Each number is 128 + 32 x the weight over its row's rms, rounded and kept within 0 to 255. Layers, rows and columns count from 0. The size above them is the row's rms in percent of the matrix's.

# layer 7 MLP up, 1024x256, rms 0.146, rows 978-1004, columns 128-255
size [ 89 121 103 103  98 111  97 102  98  90  96 100 101 101 101 107  98  94 101 108  96  96 101  97  93 102 101]
[[112 131  72 157 142 106 163 107 137 121 127 111 109 121 187 123  99 138 155 132  94 197 150 153 147 121 122 121  89 140 108 102 137  86  97  35 115  82 114 131  97 167 101 106 140  51  92 142 141 157 135 136 111 135  99 105  74 167 114 101 122 131  60 151  69 152 178 156  88 203 108  94 159 134 209 140 124 103  93 125 130 104 198 122 138 103 206 140 124  90  94 124  86  67  71 105 144 118 138 170 133 145 140 140 161 155 156  88 164 144  86 148 175 154 158 165  72 136 114 207  92 140 136 112 120 126 141  68]
 [164 173 108 171 167  66 107  85 181 167  93 141 115  52 114 124 103 158 108 173 130 142 104 133 201 148 129 118 146  94 124 100 109 160 165  84 138 155  80 167 159 129 112 173 121 112  74 149 111 165 135 185 114 148 116 179 109 139 156  94  96 162  89 185 137 102 129 161 122 166 239  95 154 164  80 133 136 132 120 107 139 120  95 104  81 126 131 160 125 108 114 162 110 105 126 132  49 119 150 127 104 123 118 148 130 172 123 158 114  70  95 124 164 158 101 197 165 146 103 106 127 144 154 130  97 194 120 162]
 [ 76  81 180  81 120 141 101 154 106 110 178 115 156 123 122 112  45  79  81 117 152 100  97 152 115 136 168 159 130 124 154  37 157  55 112 136 170  79 127 148 134  75 138 157 175  70 169  95 134 124  75  82 164 172 144 117 138 111  81 171 148 146  74 123 131 170 154  99 102 115 131 125 132 162 115 138 113 137 200 140  89  93  67 162 178 123 143 118 163 133 135 102  95 103 163  90 114 140 165 131 151 110 129 135 142 174 126 176 148  71 113 189 109 146 144 117  90 169  94 124 150 142 102 156 151 152 104 116]
 [165 105 160  92 159 109 166 163 135 176 168 153 106 174 102 137 111 106 157 121  87 180  81 101 164 108  78 170 142  89 120 125 139  83  92  71 140 127 140 146 183 116 166 104 130 135 102 157 124 131 100 150 145 140 114 127 159 103 140 106 134  92 112  80 110 127 141 115 118  57 151 136 149 157  83 204 124 107 111 150 153 120 159 146 138 131  51 104 190 188 116 134 110  93 171 110 136 180 140 160  69 114 128  30 118 111 144 133 101 125 117 111 118 134 140 112 137  75 169 106 121 130 142 115 107 129 102 164]
 [140 158 132 127 167 173 211 159 170 111 144 144 117 161 131 105 202 110 183 121  96 140 206 117 134 194 139 114 110 109 138 155 108 134 136  92 154  78 168 176 111 134 122 111 147 104  61 140 162 126 142 122 159 159 104  89 119  54 104  80  88 110 194  69 128 134 112 152  69 181  67 191 133 130 105 144  84 138  97 131 159 139 105 139 113 100 160 115 114  91 121 125 148 120 184  93  91 205 145 143 183 137  83  94 156 209  75  99 127 117 193 123 109 125 156 154 142 103 146 176 121 130  99 159 130 135 167 105]
 [200 156 130 192 106 109 123 126 160 139 144 104 102 143 103 142  99 112 133  48  77 137 122 119 127 146  47 160 102 121 144 158 155 114  65 110 139 129 138 169 148 101  87 120 129 118  72 153 140 139  96 124  95 147  80 132 128 182 120 125 163  78 136 144 136 111 172 142 157 120 167 117 129 135 178 148 126 110 133 101  92 130 136 156 121  98 110 147 130 185  86  99  89  97 134 127 136 113 153 127 105 160  77 107 140  87 147 149 143  64 184  98 149 147  75 102 113  70 123 120 178 133  79  10 144 140 141  92]
 [ 95 111 146  90 119  49 104 144 138  65 121 103 136 105 161 110 100 152 150 116 116 114 134 105  60 100 114  49 139 180 168 150 118  62 119 159  96  90 162 138 104  88 125 127 180 112 148 128 110 119 170 104 101 127 116 171  80 152  79 132 108 101 144 135 104 110  84 114 151 118 163 173 158 101  81  61 149 148 118 130 135 122 149 161 127 156 110  98 142 122 179 146 131 164 142 140 207 180 141  84 116 207  82 114  88  87  97 170  97  62 159 160  69  88 171 142 120 112 191  98 114 155 104 172  56 140 127  99]
 [ 93 112 174 206 134 117 131  80 154  71  97 149 108 183 120 118 156 145 127  94 138 148 151 115 143  88 135 132 108 128  84 153 116 100 151 125 112 210 116 150 143  64 154 102 109 100 123 140 170 135 136 162 158 134 131  94 111 160  92 159 111 131 170  49 121  97 101 107 169 149 139 168 105 116 191  89  85 124 142 187 128 183  61  77 173 136 103 137 161 128 153 157 121 108 170 123 124 108 170 119 153 149 109 132 177  86 150  94 140 127 119 117 171 182  71 148 138 147  94 127 158  89 131 137 126 117 168 129]
 [156 107 124 160 169 106 123 101 162 151 134  80 151 109  93 109 126 114 160 125 103 148 127 136 150 143 158 153 141  89 152 141  71 172 134 119 142  86 139 118 104  36 148 150 151 149 155 115  94 156 145 135 166 159 121 217 120  97  83 109 122 113  95 114 107 120 115 225 123  72 150 132 106 164 174 149  66 156 120 147 101 117 107 143 129 132 158 162 113 159 130 153 156 167  92 124 208 120 110 104 143  82 166 159 105  98 137 154  99 175 107 147 165 129  73 138  67 166 147 114 154 165 183 121 153 127 106 161]
 [ 92 119 130  61 136 106  85  99 102 150 142  53 181 155 189 131 157 126 204 133 130 103 134 150 187 119 121  91 117  97 113 212 131 107 143 101 112 170 148 154 145 132 126  89 167 164 139 163 140 120 142 153  96 145  55 141 147 157 155 144 128 119 150 121 122 107 144 144 113 123 143  88 155 131  71 144 123  66 121 120 133  52  91 197 121 133 172 109 104 168 138  61 166 116 139 143 180  84 129  98 122 117 132 152 148 120 100 147 170  96 155 137  92 197  82  98 159 183  84  79 160  95  91  84  85 119 133 130]
 [113 155 141 113 119  97 155 149 145  97 127 118 163 138 174 147  90 122 168 138  93 106 136 121 136 124 215 109  59 109 108  90 195 115 141 102 196 163 158 110 146 142 172 166 147  93  74 116 138 120 159  64 132 146 121 159 143 162  82  87 122 133 117 172 108 169  97 158  84  84 155 134 115 103 178  78 112 182 193 116 143 163 104 156 141 121 169  82 152 128 164 140  93 105  91 154 113 161 127 126 123 115 130 134  98 135  94 163 121 162 111  98 131 192 136 140 120 151 168  71 178 186 102 147  56 120 154 140]
 [145 104 103 139 165 114  90 145 142 157 116  97 117 162 110 120  98 154 114 101 162 168  67 108 169  99 129 137 125 122 138 119 137 112 126  82  96 102 113 159 161 146 102 183  59 111 222 134 107  45 109 130 138 138  91 155 140 139  85 166  91 121 149 162 138  88 116 137 135 143 133  76 122 181  56 110 115 155 128 129 129 161 140 129 166 143 114 136 109 149 131 187 124 136 153 179 157  67 161 141  97 181 180  98 126 139 183 145 145 122 166 107 117 161 189  97 122 128  81  83 101 127 100  80 103 100 134  86]
 [124 120 173 159 105 140  63 108 114 162 128 165 125 130 199 119 133 128 153 117 166 141 105 116 130 155 142  83 124 158 100 136  95 122 103 145 138 175 118 150 129 125  34  74 105 112 128 110  95 158 132 165 141  94 187 114  77 134 142 101  95 141  90 147 121  98 121  55 129 167 127 204  99 136 121 177 144 139 139 146 116 175 107 215 129 135 121 129 154  80 200 190 153 220 171 168  86 170 169 112 145  87  81 151 190 143  97 154 134 123  83 121 127 132 108  57 124 132 137 145 150 119  90  94 108 118  84  78]
 [114 122 134 117 156 125  80 126 115  95 117  88 117 123 186 134 115 128 131 104 106 128 175 142 156 119  84  88 126 140 116  98 102 133 147 112  70 139 127 114 101 162 151  84  95 158 101 127 147 134 177 108 121 146 142  97 129 106 104 137  42 154  92  85 159 157 125  81 131 157 123  88  83 187 114 146 103 156 118 125  73 158 156 118  95 130 126 137 149 218  99 104  69 129 106 191 146  75 133 161 101 139 143 100 191 153 111 113 115  76  78 147 172  92  77  62  89 125 138  87 168 101 124 119  97 162 173  89]
 [ 81 110 166 147 164 169  93 130 103 117  88 165 236 112 118 121 184 141 148  88 172  88  94 153  98 147 158 128 149 155 153 126 154 106 161 137 134 112 107 112 161 179  54 148 111 107 176 108 110 144 152 117 119 115 111  52 153  29 139 127 191  88 140  95 163 137 107 138 149 140 103 118 161  85 123 133 108  83 139 113  74 123 129 130 145 144 135 146 129 165 128 141 175 172 140 125 129 153 150 130 108 122 130 168 120 146 174 128 114 184 151 141 138 221 122 159 103  93  90 139  56 136 162 108  71 173  94 127]
 [108 113 109 110 142 115 145 117 114 176 135 131 111 102 132 171 178 112 142 107 168 186 113 125 166 106 155 133 117 175  84 128 128 114 123  87 152 149 126 163 107  95 129 116 178 125 114 124 119 143 156 138  87 128 146 107 147  58 175 122 133  77 158 111 113 125 110 168 120 161 152 156  86 168  56  89  96  98 167 170 129  97 101 126 149 116 145 124 126 162 149 136 121 106 162 110 136 116 155 130 123 150 137 139 132  75 132 168 111 141 169 208 148  61  91  82 113  67 121 113  68  89  77  87 128 121  97 100]
 [162 130 156 112 112 112 121 132 104 141 112  90 124 127 149 156  98 100 155 148 100 214  94 129 148  97  92 111  76 102 111 141 110 144 105 120 112 137 122 167 174 165 109 174 152 127 150 160 183 109 146 192 168 138  90 140 121  74 135 160 161 191 132 114 116 133 113 113  97  94 148  92 125  59  79 107 157 170 112 156 129 160 160 154 117  53 184 162 138 138  68 109 154  76 138 151 146 132 126 120 156  98 103 131 171 186  64 141 113  95 111  91 164 171 145 139  96 177 148 118 109 121  86 154 111 116 140 128]
 [122 159 105  60  84 119 160 139  47 175 141  91 113 113 103  84 110 145  99 173  80 126 119 147 111 109  34 132 163 156 160 109 136 133  70 118  94 143 169 125  62  92  89  98 148  91 124 126 113 130 110  79 196 108 112 123 143 113 199 128 130 135 159 157  98 126 195 140 110  93 131 128 114 143 175 143 155 148 151 113 134 124 117 134 140 128 144  99 133 117 114 197 153 121 113 123 164 153  91  86 125 153 171 125 135 193 124 151 142 131 155 162 150 112 123 188 127 115  92 143 155 136 166 111 105 125 161 106]
 [180 144 154 160 128 117 125 131 168 110 101  61  78 105  92 140 142 119 169 137 154 108  55 175 203 125 181 136  93  94 141 168 114 140 127 148 138 162 153 187 180 160  95  69  56 158 144  88 117  53 128 116 140 148 135 123 120  90 119 111 103 177 142 100 126 183 156 126 116 155  93 119 111 103 169 158 105 115 196  88 116 127 118 142 122 110 169  97 137 185 118 125  87 169 173 101 144 135 142 130  79 154 104 142 133 107 192 108 130 154 134 119 107 155 144 116 138  98 161  76 126  58 114  94  38 132 126 176]
 [ 90 120 119 148 171 108 151 166  82 109 114 125 133 142 122 118 129  63 185 155 146 130 136  73 105 154 119  89 155  94  50 100 109 116 146 111  83 153 147  99 163 171 101 145  84 159 126 153 159 104 112 227 154  97 158 109 132 172 116 181 152 133  60 133 166 111  79 150 104 156 160 159  91 124 135  68 173 151 114  70 158 171 162 126 156 129  60 165 193  85 173 159 143  94 169 108 125 139 211 115 122  47 125 135 154 138 148  85 169 129 105  77 127 190 130 142 171  52 123 130 118 123 114 136 135 120 119 123]
 [141  99 177 119  81 127 121 133 148 138 121 121  78 159 133 153 102 135 179 100 124 142  70 165 175 160 105 105 109 170 111 161 190 117  85 113 104 121 126 104 105  84 123  32 151 110 110 242  73 134 144 109 172 113 163 119 140 125 127 120 153 172 121 140  99 121 127 130 127 121 179 136 141 106 125 101 119 148 108 123 106 127 102  70  62 151 135 136 111 136 100 126  85  99 142 126 128 164 167 127  95 110 157 108 103  80  64 104 152 176 148  95 151 101 119 144  96 110 110 101  82 117 122 142 143 116 138 128]
 [ 82 141  97  96 171 123 139 151 139 109 158 126 103 123 175 156  56 164  86 119 142 112 180 153  86 114 133 172 109 140 114 154 117  97 138 169 129 189 118 119 163 107  87 151 153 122 167 182 137 147  94 137 152 168 108 137 143  96 133 110 171 139 108 139  91 166 139 124 165 172 119 120 138 162 112 133 135 107 121 153 189 136 144 172 117 157 121 133 107 108 145 128 138 158  78  55 146 153 138 177 113 144 160 122 145 112  49  93 139 124 150  66 135 101 157 123 148  96  75 102 121 143  73 132 158 132 153 154]
 [129 112  98 123 181 205 155 105 130 131 166 125 169 168 124 113 155 129 163 108 159 155 138 147 144 138 124 162 167 109 131 175  99 196 156 141 103 128 159 124  75 154 103  85 114  61  86 106  73  98  71  84 154 116 134 145 172  72 124 110 148 191 103 132 101 106  90 189  78 105 101 123 110  95 103  89 125  53 144 126 104 140 118 171 158 103 144 116 166 179 156 120 141 139 172  91 107 127 130  86 166 137 100 164 127 108 128 143 144 115 101 134 134 115  93 169 159  99 112 151  94 110 119 163  92 139 184 118]
 [ 69  57 109 110 133 127 130  94 174 209 154 118 175 139 189 125 164 111 135  54 133 182 132 103 118 190 127 174 171 165 127  61  89 167 131 118 171 128 138 110 126 110 124 128 107 115  89 103 117 184 101 130 147 117 120 119 102  60 100  73 157 104  80 103 172 157 102 165  69  94 116 118 117  82 105 157 105 118 103 102 136 144 136  60 161 142  86 173 124  98 125 126 118 141 107 138 165 162 157  88 122 125  86 107 155 120  80 144 157  91 190 184  99  64  99 120 159 161  99 167 153  93  95  46 151 110  94  79]
 [ 88  94  52 152 161 130 112 166 132 148 141 161  93 112 184 160  97 191 144 141 110 166 145 142 149 215  72 113  84 185 124 152  87 125 173 115 120 155 107 139 158 125  81  90 109 163 106  88 133 104 129 102 168 101 165 117 149 167 103 117 128 171  85  72 141  80  92 112 109 141 170 150 104 140 149 108 126 145 114 142 144 143 111 124 115 164 148 138 140 107  89 154 195 162 140 166 136 154 157  69 102 123 110 120 124 199 108 153  98 143 128 119 112 128 120 146 179  63 163 164 213 169 157 115 102 162  53 114]
 [116 147  53  79  92 135 179 153  91  85 133  99  92  81 128 112  77 173 145 163  34  89 111 154 204 111 136 136 129 142 109 105 177 169 158 102 143 140  91 188 111 123 163 116 124  65  80 142  87 110 122  99 134 131 111 140 150 116 159 131  87  89 140 132 174  67  83 166  91 171  47 139 113 169 155 115 105 126 100 117 150 141 186 118  78 124 170 188 150 152 184 168 123 148  87  98 118 110 132 110 129 162 173 149 153 102 107 116 109 140 132 137 115 152 123  97  92 112 116 131 116  65 166 142 113 111 106  78]
 [143  95 120 111 128 135 110 140 157 123 139 116  87 135 152 147 165 114 128 129 138 132 157 115 155 130 151 104 177 126 118 118 127 132 168 107 121 139  59 193 148 184 109  69 132 178 131 106 136  97 122 125 190  87 124 109 138 157 146 135 131 107  93 177 164 103 127 187 156  93 132  92 185 132 123 150  82 114  72 107 149 157  76 135 175 171 131 139 178 101 122 116  67 118 112 156 145 139 123 113 165 134 151 155 102 112  86 136 108 150 131 159 126 124  99 134  63 117 120 240 152  89 151 151  92 119 161 148]]
# layer 7 MLP down (transposed), 1024x256, rms 0.141, rows 978-1004, columns 128-255
size [101 127 111 108  95 109  99  94  94  90  91  98 107 104  96  97  91  97  89  97  96  94  99  96  87  93 120]
[[123  69 117 137  79 119 139 160 113 125 183  18 111 132 183 121 117 149 118  99 161 171 109 119  65  53  88 161 147  97 100  76 176 165  60  77  93 109 137 126 105 128 138 136  94 116 101 135 109 138 169 122 138  97  88 134  87 139  82 100 109 181 152 128  45 132 134 120 153 120  74 126 125 128 155 121 104 139  94 130 149 140 150  82 130  78 171 178 149 105  97 121 119 123 106 123 157  96 152 175 139 153 138  86 129 160 126 123 147 178  95  92 126 178 109  96 121 216 169 155 126 114 126 103  79 174 158 107]
 [117 155 101 117 171 106 110  95 106 129 125  68 138 122 160 127 133 110  87 209 159  81  90 133  98  70 158  93 133  71 118 129 132 111 166  49 112  92 136 102 117 194  91 124 149 129  76  93 137 173 126 107 139 101  71 109  87 175 219 123  92 168  94 105 138 123 142 146 157 157 139 121 175 110 151 135 226  50 130 107 147 130 102 123 101 107 137 128 146 116 105 159  96 111 110 124  57 104  74 140  96  91 155 158 130 122 148 105 178  84 153 140 148  99 146 157 107 151 132 161  79 132 146 157 125 141  82 101]
 [ 46 137 105 116 131 120  76 143 156 129 138 111 113 129 131 117  92 124  89 117 158 116 159 161 122 149 137 135  97 122 132 160 102 101  88 134 164  76 136 106 108  76 147 126 123 171 174  90 139 121 148 127 201  89 133  71 212 127 129 122 120 189 123 143 142  95 167  63  93 153 149 124 136  97 145 171 125 104 103 144 114 133 157 137 170  69 133 101 123 116 110 135 131  76 125 170 129 133 130 106  99  90 197  98 108 160 131 147 124 109 119 126 135  90 160 123 123 136 106 105 176 149 144 176 161 120 138 127]
 [130  60 121 145 124 116 142 140 103 152 153 103 142 118 131 109  91 127 181 108 131 208 144 149  97  95  52 151  80 104 156  87 158  84  77 112 147 101 151 197 220 107  85 141  97 145 124 163 132 170 154 154 154 159  74  66 119 144 139 129 113 126 135 114  88 157 166  77 122 103 162 108 113 147 178 151 188  92  90 161 116 142 121 128 124 116 128 158 140 205 123  69  90 147 100  98 138 149  96  82 129 122  93  69  80 146 117  95 129 154 167 141 118 159 135 120 145 122 137 133 120  55 105  67 111 116 153 108]
 [180  84  99 140 124 134 167 118 118 181 131 117  88 121 156 104 138 187 140 201 194 167 145 133 118 140 160 121 138 151 110 122 163 132 151 180 140 188 101 140 147 149 141 100  56 162 124 199 116  75 148 137 199 119 113 117  99 128  81 134 120 141 145 180 105 149  94 110  89  93 144 144 130 164 155 114 100 131  99 105 142 140 116 133 115  79  96  76 170 167  85 139  96  87 105  92 103 103 108 102 197 160 136 129 140 137 106 156 126 153 124  95  88 162 134  89 137 103 123 117 126 143 160 155 110  86 131 163]
 [125  94 121 121 101 169 144 133  81 121 137 130 166 137 114 163  88 130  81 153 102 117 169 169 117 131  69 141  51 116 115 147 128  98  94 180 116 157 154 148 130 156 128 119 144 122  98 192 142 198 110 181 118 155  37 100 161 143 183 151 146  86 140 147 165  94 147  88 194 126 116 109 140 122 179 145 164 145 105 153 138  54  83 156 120 111 120 134  99 147 116 114 137 145 128 137 110  95 142  46 148  90 149 105 120 113 203 104 132 154 121 121 124 136 109 128 151 109 187 164 118 153  86  75 152 127 157 101]
 [109 181 116 136 115  91 205 133  77 122 164 173 155 109 111 108 125 173  95 122 121  74 142 142 155 128 111 151 135 115 165 197 130 154  89 138 151 126 138 139 142 120  98 155  79 135 116  96 118 143  97 113 161 191 163 159 156  80 138 127 168 135 114 126 116 125 139  91 105 110 154 138 167  73  55 170 160 120 117  57  78 101 105 117 117 145 165 109 169 162 155 124 112 155 150 180  97 109 136 138 115  95 152 138 143 135  94 122  66 102 152 166  65 104  85 124 152 142 136 137  86  78 165 171 138  88 108 144]
 [ 99 137 189 150 120 125 153 133  97  42 167 164 147 166  91 163 132 143 100 152 129 124  83 140  74 129 141 106 119 121 116  70 104 163 159 110 111  73 141 146 128 133  95 162 173 107 121  90 100  83 123 106 154 123  92 108 112 197  88  96 110 125 167 122 177  95 152 162 175 117 109 172 101 145 115 147  52 117 152 134 111 170 105 105  87 120 135 152 129  92 165  82 141 130 161 121 104 107  93 165 153 115 107 104 114  87  78 136 147 146 124  75 165 174 119 111 112 132 122 116  76 113  89 114 174 134 169 108]
 [125  83 121 107 113  98 165 166 132 128  37 167 110 115 119 116  85 123  62 155 163 137 127 126 177 133 127 107 113 133 149 136  93 117  71 129  37  78  85 161 179 237 132 155 107 102 100 131 133 188 148 120 145 105 123 122  74 173 134  93 141 170 104  69 108 138 150  83 126 130 106  63 121 104 105 119 179 134 131 162 175 148 146  99 126 117  73 141 122 133 124 149 102 141 134  91 129 146 120 166 127 188  47  84 131 108 128 149 127 129 185  87  84 138 130 151 185  85 111 152 138 200 132  96 117 161 103 169]
 [171  91 137  71 142 180 168 165  86 130 130 153  94 156 126 127 110 159 141 137  90 110 122 163 140 126 119 158 119  94  96 139  98 133  81 118 135 122 113  68 111 138 125 137 131 102 147 108  61 157 101 104 103 112 162 140  99 154 116  65 106 106 166  75 116  90 172  92 175  73 180  95 132 128 146 164 136  82 175 170 144 123 142 106 135  75 108  81 139 104 139 133 130 103 102 129 125 123 139 109 121 144 107  76 156 146 140 125 181 162 153 123 195 107  99 153 126 135 155 125  74 116 230 135  51 114 144 147]
 [130 123 165 129  79 116 174 112 131 131 168 116 137  93 155  64 176 140 104  76 161 165 125  92 100  66  89 224 109 151 102 134 110 155 109 118  99 103 120  84 157 123 101 110 138 116  95 147 123 122 127  69 128 189 173 119 134 110 197 126 128 109 144 103 122 143 153 158 129 125 132 100 121  67  97 180 129 160 127 150  77  95 156  57 150 142 189 130 106 137 117 109 160 124 131  88 131 149 170  94 123 145  90 100 119 141 121 197 164 139 134 133 140 154 123  54 151 129 130 127 187  45 153 139 136  93 169 105]
 [112 115 220 128 148 157 145 142 120 156 123 145 103 176 121  76 120 118 205 138 145  48 109 122 106  97 132 126 159 130 157 111 126  38 139 120  63 146  98  88  73 110 123 114 121 108 156 118 152 159 156 145 116 107 127 106 136  85 109 168 152 131 166 162 120 183 142 139 215 109 165 154  79  67 100 141 140 163 131 171 127 104 143  31 151 180 105 134 136 156 140 157 105 110 120  70  97 113 115 132 166 165 159 140 169 116 155 138 145  92 146 145 132 117  83  52 152  88 104 149  91 127 147 140 102 108 122  89]
 [112 114  96  87  87 174 112 157 124 103 132 142 116 156 121 161 194 139 117 143 128 148 104 118 142 141 137  73  92 117 168 164  97  84 128 186 127  88 133 124 134 119 210 117  88  98 165 100 151  86  83 125 147 178  79 118 100 170  77 146 107 132 141 145 144 132 158  15 118  92 149 167  72  46 130 179 150 150  89 164 148 135 122 129 146 116 119  82 139 111 103 115 121 149 173 161 143 112 153 136 141 186 121 114 137 112 133 138 170 166 124 208 137 107 115 139 138 147 154 152 146 108 161 101  55 136 127 140]
 [144 103 133 129 105 146 143 102 151 130 132 116 146 152  71 156 108  88 123 131 193 176 133 157 128 121  83 131  87 108 165  83 119 139  83 111 117 150 133 139 101  77 120 151 114 115 151 194 154 112  88 164 129 130 105 130 114 135  97 176 119 164 172 110 133 135 160 170 173 120 145 117 104 174 132 119 218 127  54 118 103 158 110  94 184 119  99 126 156 106 181 149 116 100 105 149  99  84  95 124 163 137  94 144 122 110 140 162 111 134 127 211 145 104 109 164  94  90 158 115  87 146 165 134  98 168 175  78]
 [135 140  91 142  59  93 201 125 123 118 207 112 137 132 177 109  82 126 178 151 142 111  95  81 173 142  92  95 144 185 145 167 139 138 101 102 110 162 147 113 144 121 112 143 154 130 110 162  92 120 138 173 117  95 132 102 105 138 157 125  59 145 115 163 112 103 115 126  86 128 139 167 109 120  97  91 166  72 108 119 145 144 180 113 125  86 110  69 134 143 156 152  98 150 170  81 109 144 117 127 143 126 177 109 114 149 133  94 173 143  98 142  57 121 144 116  17 143 165 110 137 171  92 147 121 160 139 134]
 [133 139 109 131 133 147 153 151 149  96 142 207 138 120 151 137 142 176 136  78 143 168 109 111 171 139 149 119 129 142 147  90  85 167  70  94 151 165 140 131 116 133 169 154 169 195  98 125 149 159 209 147 128  84 118 112  96 138 154 105 160 187 126  75 154 115 143 151 131  97 101 110 164 127 125 148 138 197 165 101  85  71  95 120 104 105 159 135 109 137 159 106 104 159 113 154 128 222 124 122 142 176 112  95 142  60 188 134 129  95  67  71 183 125 154 155 102 140  75 110  48 143 133 115 134 114  97 167]
 [167 125 156 143 120 126 122 105 145 106 125 144 106 132 142  82 215 155 106 108 188  72 159 107 104 130 183 190 209 140 156 104 121 168 167 133 115 121 132  95 114 172 135 123 132 156 123 167  95 133 142  74 133 132 148 154 159 143 131 159 118 107 109 124 145 154 138 165 152 119 135  83 138  79 166 159  98  98 126 109 138 106  88 109 140 116  88  93 125  79 124 123 133 181 168 138 118 110 170 129  89 134 114 129 149  95 126 136 130 184 174 104 126  54 151  97 164 116 145 160 158 174 156 120 149 171 110 152]
 [132 125 196 153  90  66 184 122 104 152  76 147 187 121 103 137 158  97 108  93 158 141 101 148 140 116 166  97  86 147 115 113 120  80 168 131 172 120 130 133 184 125 106 181  99  89 134 109  61 166 178 144 192 108 113 111 161 119  77  97 123 118 121  88  98 160 105  98 155  55  84 148 152 142  98 108 110 139 111 162  73 173  78 127 142 108 109 196  93 123 148  75 115  69 123 121  69 110 183 208 145 126 121 137  64  99 150 107 115  83 103 109 130  96 152 170 150 132  85 138 109  94 133 132 183 118  93 170]
 [130 195 151  86  75 164  63  84  61 132 135 116  93 128 149 129 147 129  61 152 150 119 137 106 138  87 198 149 121  99 161 109 107 163 160 137  58  86 142 157 131 163  70 119 149 177 174 121 147  62 100  92 127 127 154 153 170 126 137  97 135 151 172 169 127 206 191 112  91 162  94 119 131 151  65 129 134 143 134 140 168 120 115 118 123 123 125  97  99 150 151  93 111  95 143 164 137 108  91 136 128  70  97 128 150 137  88 158  93 129 144 149 121 109 140 146  82 122  74  81 135  84 155 101 140 161 123 100]
 [ 78 163  65 102 122 143 123 205 136 131 121 146 104 171  71 152 161 139  79  95 161 175 171 140 131  40 156  97 117  94 126 187 120 162 151 150 106 146 134 145 145 139 167 129 100 145  76 117 119 127 127  99 126  49 156 112 151 165 122 117 162 152 126  56 156 116 166  87 139 114  91 147 162 141 134 187 207 111 144 143 103  90 100  81 163 128 165 110 111 153 135  78 134 148 121 115  62 125 142 172 193 187 140 106 143 108 118 140 154 170 162 103 151 104 148 132 129 135 147 130  96 150 138 144 160  96  83  91]
 [147 108 119 209 146 149  79 122 162 209 147 195 125 127 111  87 116 135  91 119 143 124 103  75  90  95 130  90 154 165 176 114  99 157 114 180  55 125  57  85 191 164  79 100 141 141  84 137 110 138  67 124  68 122 156  92  93 102  98 147 149  87  95 140 134 137 127 159 172 118 109 182 106  98  87 134 177 124 111 135 119  95 133 155 126 128 125 107 146 134 136 124 122 110 139 147 114  84 135 127 128 126 153 161  99 122 145 114 115 157  88 143  80  65 149 102 134 137 134 134 181 106 134 107 113  74  86 142]
 [175 127 132 104  87 129  85 123 123 110 129 178 143 124  68 116 122 118 148 105 114 153 122  88 145 160 102 149  97 156 160  77 147 150 128 148 113 107 160 136  95  94 131 112  49 106 143 100 111 117 105 101 129 182 137  90  79 117  63 143 142  92 150 137  43  98 101 138 113  91 155 155 146 101 128 141 133 111 109 107  57  94 129  92 107 120 211 103  57 137 112 113 154 135 163 145  97 127 163 130 154 158 104 119 202 109 109 143 130 101  97 188  88 116 137 149 139 136 214 148 107 134  93 132 115 163  70 155]
 [127 162 131 145 116 137 129 149  98 118 166 129 115 170 101  37 138 162 149  87 103 128 171 140 142 152 137 137 112 108 119 186 150 110 129  94 157 126 200 197 132 185 182 101  88 200  42 168 126 168 112 210  97 148 136 134 130 139 131 127  97 109  98 131 175 138 137 175 134  98 171  59 132  72 139 117 233 136  74 152 105 159  73 145 137 117 148 125  79 151 111 160  83  94  72  49 105 105 118 143 161 135  91  78 138 105 137 120 148 119 121 156 174 122 155  95 127 144  95 150 116 154 110 153 183 153 117  56]
 [159 103 107 169 180  44 101 170  94 116 103 106 137 152 120 139 144 162  93 128 118  94 131 163 138 114 189 149  84  74 150 140 148 189 103 130 124 104 161 157 145 144  95 117 114 105 175 136 141  99 134 173 164 170 113 133 131 106 123 111  88 185 155 120 204  91 136 199 186 144 158 121 139 130 149 101 118 172 150 131 153  94 179 121 146 126 125 136 161 102 158 179 164 198 124 112 136 121  89 121 199  75 127 155 114 123 134  72  88 183 136 157  77 112 166 125 137 171 100 154  83 207 150 156 162 123 109  79]
 [139 156 116 103 120 176 153  79 126 106 163 132 152 170  62 113 152 106  91 105 184 154 139 152 148  89 125 159 131  95  90 159 138 153 170 168 128 108 144 117  59 142 136 139 134  75 149 116 134 129  76  92 119  99 128 156 161  89 136 136 177 102 222 160 129 184 182 195 116 165 110 168 154 116 102 142 139 147 113 105 145 157 133 119 123 133 119 134 109 200 227 104 125 142 113 102 147  46 138 149 140 133 194 156 111  43 164 122 107 133 120  98 199 102 180  93  87 159  78 128  77 129 103  90  95 118 123 124]
 [114 148  98  91 170  96 100  69 122  81 109 131 120 182 138 115 133  67  85  95 138 189 128 140 109  96 171 144 126 155 139 171 170 105 138 147 138 104 153 178  98 132  81 210 168 132 127  51 170  98 150 147  96 145 113  55 142  99  97 140 113 149 117 153 139 142 103  86 163 139 218  66  91 133 104  91  99 102 131 120 172 119 110  78 151 188 108 116  97 141  63  83 148 140 128 172 164  90 146 173 107  79 128 112  85 105 126 106 170 137  72 107 148 130 100 122 233  85 175 110 151 127 129 161 102 130 137 181]
 [ 81 142 171 142  94 161  87 110 157 130 109 107 143 130 162 102  68 114 107  88 139 180 172  75 172 124 138  93  94 145 189 114 115 161 162  83 141 106 146 190 115 134  69 216 123 139 150 207 180 128 104 168 204 104 166 108 169 104 136 142 102 132 175 159 111 113 150 150 139  32 152 108 150 142 171 117  96 141  92  76 128 153 151 129 105 130 156 168 180 147  84 129  85 162 170 177 151  90 134 118 116 151 126  89  86 154 155 150  82 117  91 206 116 137 122 133  52 138 182 152 166 128 105  96 113 111 170 156]]